{"num_hidden_layers": 9, "hidden_size": 224, "num_attention_heads": 4, "num_key_value_heads": 4, "head_dim": 64, "intermediate_size": 768, "vocab_size": 8192, "hidden_act": "swiglu", "norm": "layernorm", "norm_place": "pre", "norm_eps": 1e-05, "positions": "learned", "qk_norm": false, "attn_scale": 0.125, "bias": "all", "tie_word_embeddings": true, "parallel_block": false, "init": "normal", "init_std_qkv": 0.025, "init_std_o": 0.0059, "init_std_up": 0.025, "init_std_down": 0.0059, "optimizer": "adamw", "learning_rate": 0.00166, "lr_mult_o": 1.61, "beta1": 0.9, "beta2": 0.98, "lr_head": 0.00356, "max_grad_norm": 2.0, "warmup_steps": 200, "schedule": "wsd", "decay_fraction": 0.643, "decay_shape": "sqrt", "final_lr_fraction": 0.0, "batch_tokens": 16384, "max_seq_len": 512, "doc_mask": true, "train_tokens": 227100000, "max_steps": 13862, "dataset": "wikipedia_en"}
Each number is 128 + 32 x the weight over its row's rms, rounded and kept within 0 to 255. Layers, rows and columns count from 0. The size above them is the row's rms in percent of the matrix's.

# layer 6 MLP down (transposed), 768x224, rms 0.122, rows 763-767, columns 0-223
size [100 102  94 102 109]
[[128  86 160 183 140 110  74 135 144 142  72 151 113 105 124 115 131 160 143 107 124 156 148 124 131 127  78 160 121 122  64 146 158 107 104 121 155 148  55  97 129  87 111 113 100  73 175 116 145 127 141 123 176 162 162 128 188  92  96  96 148  94 126 159 153 123 116 137 143 107 157 141 180 120 137  91 148 111 190  92  96  94 139 162 158 115  97 156  84 164 178 201 126 123 126 129 196 172 131 151 112 138 142 110 104  59  89 153 105 166 157 124 139  97 128 113 130 139 116 166  97  98 171 147 137 129 104 164 117 102 156 103 128 208 127 151 150 221 133  95 180 149 119  66 129  85 122 135  57 119 139 128  96 100 112 132  90 137 120 134 151 102 221 137 101  87  53 117 169 179 143 106 181 144 144 157 131  78 139 109 145 137 135  75  92 123 165 187  63 143 145 116 124  87 117 110 151 103 156 133 160 165 140 135  59 157 137 144  45 102 125 158 121  98 159 144 141  88 109 130 113 153  53 147]
 [120 141 153 148 165  72  71 117 167 134 125 110 133 143 147 140 175 157 100 125 143 215  97 173  94 178  95 137 171  84 127 158 119 130  96 100 181 127  93  98 168 166 135  94 120 132 163 139 150  95 121 116  73 178 138 150 166 149 127 123 120 102 173  85 133 102 161 145 131 129 156 123 160 172 167 133  86 131 163 141 105 169 115 144 117  99 112 147 118 130 150 155 224 106 125 140 167 132 158  97  63 135 119 124 124 130 159 172 116 147 101 111  65 134 116 111 119 141 127 158 127  81 149 136 114 195  94 181 123 165 144 122 115 175 156 170  95  89 113 151 136 158 111 157  77 105 192 102 150 102  96 167 129 133 122  99 141 159 103 158  98 107  92 140 124 156 192  92 129  86  74 146 166  59 140 104 141 102 174 120 124 146  56 138  66 112  97 100  79 156 118 107 110 137 177 106  53 157 121 105 173 151 193  90 163 123 110  67  90 130 113 106 148  78 115 185 128 104 189 102  97 105 116  46]
 [165 104 193 196 166 139 185 138 115 130 200 113 103 142 125 161  72 138  97 132 126 165 168 144 166 162 100 111 118 171  97 104 100 149  82 104 107 161  97 101 125 158  94 109 113 101 131 169 178 153 118  86 152  73 117 111 122 110 118 145 122 155 148  72  94 188  59  61 152 145 116 110 187 148 122 217 150 137 141  57 161 126 120 115 133 154 107  89 123 153  76 129 142 120 107 125 124 167 138 125 152 104 163  95 125 148 152 163 133 113  96 100 175 142 109 169 137 145  80  95 123 113 133 147 137 126 101 105 113 144  63  90 102 152 147  77 103 148 144 151  58 123 135 131 110 161 147 157  88 186 153 130 129  96 153 140  94 129 137  93 106  99  89 168 149  91 124 186  75  97 122 121 156 162 139  66  78 104  91  56 154 100 151 156 105 186  82 111  87  87 112 152 135 153 190 122 149 156 136 133 122 135 127 127 166 148 105 126  81 153 109 170 175 156 188  87 179  99 173  74 130 126 169  94]
 [ 92 113 111 105 122 172 136 110  93  89 160 132 148 139 108 131 106 127 122  66 158 171 126 128 163 194 140 117 126 129 144 167 106 130 172 160  61 163  47 160 115  99 111 167 161 137 107 133 117 196  94 132  93 117 129 160 100 116 157 107 120 102  90 107  83 142 115 184 132 182  91  64 151 133 157  93 113 103 160 108 120 109 138 183 131 110 109 135 126 133 255 144 144 125 128 124 162 132 147 121  75 111 111 158 147  78 150 101 156  91 124 113 191 173 115 130 109 138 141  90 140 111  93 134  42 156 157 141 188 111 159 146 139  59 125 114 140 109 116 102 145  82 148 122 144  95 153  84  64 118 129 142 129  65 128 149 169 124  97 153 107 110 118 120  85  75  94 168  90 110  98 115 145  83 116 163 182 122 118 135 118 191  53 114 151 126 100 149 142  89 165 116  95 140 127 145 124 174 133 187 132 121 125 152 141 130  97 134 141 125 170  93 139  69  92 158  94 184 155 172 127 149 172 184]
 [ 94 111 170  92 175 140 103 159 115 136 132 112  97 130 155 131 106 132  42 141 111 133 137 136 150 175 142 135 118 136 177 164 177 165 143  73  95  86 206 104  97 138 133 162 158  63  85 138 130 145 135 126 120 135  83 131 122  91 153 147  88 152 159  98 137 152  82 157 102 168 139 121 105  70 136  73 181 144 145 113  90 165 167  85 137 194 111 146 119 112 146 164 202 160  77 169  91 143 115 103  65 129 112 176 115 117  66 151 165  82 109 139 188 128 188 122 118 131 128 118  97  89  82 144 155 137 148 128 129 123 117 120  55 119 113  97  83 134  70 107  81 125  99 107 146 120 121 107 166 139 160 197 100 178  86  90 104 104 130 144 137 161 154 110 102 149  90 103 108  87 167 100 170  94 101 107 187 165 144 150 176 149 105  75 168 129 169 106 110 129  85 106 140 176 166 121  93 145 160 113 149  99 100 175 116 122 138 111 104 190 125 108 190 175 129  85  86 172 185 134 158 125  98 123]]
# layer 6 MLP gate, 768x224, rms 0.131, rows 764-767, columns 0-223
size [103  95  97 104]
[[ 82 143  99 129 139 137  98 152  99 149 183 100 116 146 119 146 135 163 120 158 130 107 172 112 120 106 150 103 100  79 131  81 134  67 113 138 184 153 130 131 131 108 191 128  91 187 169 112 129 172 114 158 130 136 189 155 172  73 104 142 128 106 161 131 121 206 128 107 122  89 174 127 156 165 177 181 116 163 174 109 136 128 184 113 137 128 124 146 134 134 103 108 146 111  96 159 183  89 173  74 122 125 105 109 156 212 157 145 125 131 132 125  58 135  55  83 131 182 100 157 137  75 120 134 127 131 145 141 137 128  91 176 136 119  86 125  95 113 132 101 109 152  92 182  96  92 190 101 103 141 141 111 122  87 127 162 195 108  83 115 156 135 172 117 107 139 110 147 146 114 227  78  98 119 124  83 144 102 147  75 124 103 155 119 116 140 112 225 166 123  95 151 111 172 150 131 152 128 131 107 153 140 162 144 202 125 155  89 123 100 103  80 140 121 120 207 165  88 142 113 114 179 161  68]
 [ 98 142 126 107 147 170 193  92 136 116 101 138 111 165  78 158 152 132 108 187 153 116 124 115 164 155 107  88 112 171 101 116 104 171 135 117  84 169 125  77 131 126 118 107 114 209 140 101 150 128 152 129 132 130 215 126 163  88 100 164 110 128 149 148 156 143 107  96  87  39 112 166 100 117 162 119 131  71 111 101 108 119 108 151 163 149 149 144 136 101 174  91 123 152 135 133 159 126 151  80 145  56  96  99 167 126 173  58  87 123 158 168 138 126 110 127 132 146  94 113 145 145 167 128 129 151 122  89 218 148 193 149  98 135 133  87 152 147 186 112 151  99 173 157 165 130 194 124  94 107 147 122 126  79  91 177 100 171 166 125  50 109 151 155 113 116 122  69  97 178 143 146  74 145  89 140 115  78 154 138 160 119 112  88 146 110 136  90 102 187 101  74 140 130 168 108 120 156 172  87 146  82 108 116 144 150 125 166 160 189 156  86 123 188 103 168 104 120  82 103 143 163 168 143]
 [122 117 109  89 147  93 174 106 181 131 154 172  57 176 135 118 132 170 145 140 149 145 115 166  91  98 146 142 110 173  72  70 146  76 108 126  94 152 116 124 124 129 150 150  97 128 139 148 130 150 131 123 218 119 120  90 145  87 129 115 146 131 188 141 158 106 120 101  86 126 139 149 168  62 111 196 129 136 143 208 129 122  69 117 162 162  87 191 127 152 104 144 113 125  91 150  97 102 143  88 211 115 124 134 118 158  58 115 122 125 156 136 150 117  77  75 133 126 102 163 132 136 148 131 122  76 104 125 171 145  61  77 172 122 164 169 180 115 126  99  83  89 119 106 126 131 121 134 104  70 105 164 111 144 141 117 148 163 196 138 126  88 128 105 166  97 107 113 114 189 152 122 109 156 199 163 139 130 161 130 128 110  80 122 126 143  62 129 114 159 117 117 143 168 136 103 115 101 149 156 125 188 117 132 129 122 126 169 190 100 168 175 174  98 148 148 226  56 155  93 158 128 129  92]
 [139 141  83 125 127 132  81 125 146 108 141 142 138 107 130  96 103 101 130 171 128 101 131 114 121 176  95 117 109  94  68 218 136 105  94 158 183 109 137 145 118  80 113 100 133 137 120 198 147 128 159 103 116 177 127 131 143 106  74 104 180 155 114 132 187 145 130 132 138 155 131 147 133 106 126  89 188  83 137 133 116 156  93 151 166 107 179 131 132  77 157 154 119 101  78 122 101 136  46 159  91 193 117 107 112 126 133 127 153 132  85 130 158 131 148 123 128 205 184  48 102 167 158 150  74 137 148 143  84  79  70  90 109 127 175 149 120 167 113 139 130 166  73 196  97 151 147 143 144 115  57  86 174 183 154 143 109 188 123  86 173 176 165 110 132 117 127  67 165 115 158 155 109 123 106 115 146  79 106  53 151  97 173 190 119 153 180 165 157 129 105 149 147 146 146 134 155 164 122 124 104  98 127  60 113 132 124 138 154 130 110 118  97  77  62  99 119 135  73 133 140 134 154  98]]
# layer 6 MLP up, 768x224, rms 0.129, rows 764-767, columns 0-223
size [104  92 101 107]
[[141 131 107 130 102 164 153 124 161  91 131  96  77 174 139 152 105 171 118 121 100 147  70 101  50 154 124 155 130 134 116  93 116 149 138 155 141 157 129 112  88 133 126 129 149 129  99 151  76 115  99 151 110 152 128  87 159 161 180 149 143  97  97 145  78 125 148 138 134 138 129  80 183 166  80 173 113 170 126 130  82 116 160 144 128 146  94 174 116 168 124 149 184 168 118 129  87 112 182 208 124  93  92 135 126 105 160 153 135 100 157  54 131 100 167 113  84 138 142 104 110 182 165 184 136 144 154 139  96 138 144 139 103 149  89 177 148  74  75 116 153  90 128 171 117  92 121 231 138 138 102 134 114  99 142  94  89 112  59 146  99 100  73 198 131 134 135 151 163  79 104 157 172 121 107 132 167  79 109 161 133  92 132  48 124 137 198 158 119 133 141 165 123 155  75 133 102 141 118  96 113 162 145  80  59 171 112 120 124 143 136 110 107 187 171 177  66 191 127 135 124 149  91 115]
 [132 102 107 134 159 163 123 145 129 114 100  65  42 173 104 115  79 151 107 108 148 161 114 124 136 173  84  78 165 162  93 107  75 119  96 155  79 111  95 102  90 136 161 100 117 162 144 147 116  75 150 161  74 110 182 146 191 116 121 189 121 127 183 198 125 160 130 144 130 119 156 123  86 130 120  79 190  93 132  86 127 123  99 133  83 160 153 111 128 104 133 126 111  86 170 140 126 124 138  89  78 112 119 114  86 105 174 132  83 111 124 200 115 146 174 147 123 133 114 136 117 181 153 164 109 108  90  65 162 133 115 121  86 125 135 137 111 150 178 122 153 150 142 144 136 103 104 171 101 152 136 129 133  97  80 134  81 164 130 118  93 125 129 137  67 138 173  76 122 104 173 101  95 161 121 151 118 197  91 144 138  91 175 110 145 113 122 151  83 137 131  89 176 142 186  76 141 142 147 111  91 109  40 159 128 168 101 123 158 180 162  40 126 203 128 116  72  76 124 150 162 106 116 129]
 [130  99  89 115 115 101 167 144 168  86 164 149 135  98  58 105 146  84  60 109 132 128 132 141  80 106 150 129 116 153 126 136 176 150  47 159 104 148 152 105  86 103 133 171 129 119  67 108  60 137 147  48 150 112  86 141  93  94 140  95  91 130 161 161 101 101 122 148 131 111 117 116 139  68  72  93  92 130 182 140 103 140  77 122 148  67 132 165 117 122 164 112 109 130 105 159  95 164  66 139 147  90  92  81 182 103  89 186  91 130 167 125 133 154 166 166 128 154  76  89  80 155 164 129 144 179 130  85 133 101 166 173 153 121 135 146 134 149 201 101 142 175 129  55  59 128  79 172 127 156 102 147 134 142  79 172 127  97 160 104 126 173  93 106 193 180 139 120  82 128 119 144 149 148 136 203 161 170 154 142 143 131 109 157 155 103 123 152 115  88 142 114 103 110 159 104  95 123 121  79 110 171 129 127  82 151 137 157 127 130 131 147 175 190 139 108 155 139 136 106 140 113  81 172]
 [143 126 120 143 108 135  91  94 156  61 121 110 158 100 101 112  40 148 105 138 146  56 134 162 124 145 130 132 156 118 157 160 186 132 192  96  89 124 209 101 163 126 155 115 145 111 158 104 175 116 129  80 120 114 105 147 122 144 133 151 101 137 130 143 173 185 143 170 189 116 129 103 133 197 133  77 189 141  84  62  97 152 189  92 122 120 122 104  91 117 181  94 128 131 176 138 145 114 105 154  97 146 135 109  87 112 109  88 165 127 121 116 123 122 185  73 156 102 121  94  97 161 149 137 146  74 177 146  96 103 129 106  94 121 136 133 151 172 111 206  77 175 122 167 127 127  74 148 112  97 120 114 158  56 159 101 139 180 140 135 149 103 137 137  98 131 143 123 183 145  46 143 136 152 130 151 149  85 137 122 154 104 143 129  53 190 173 110 121 176 124 102 120  45 141 122 150 176 128 119  91  97 112 147 129 123 131 165 118 159 126 146 153 101  57 108  82  92  69 127 145 160 160 110]]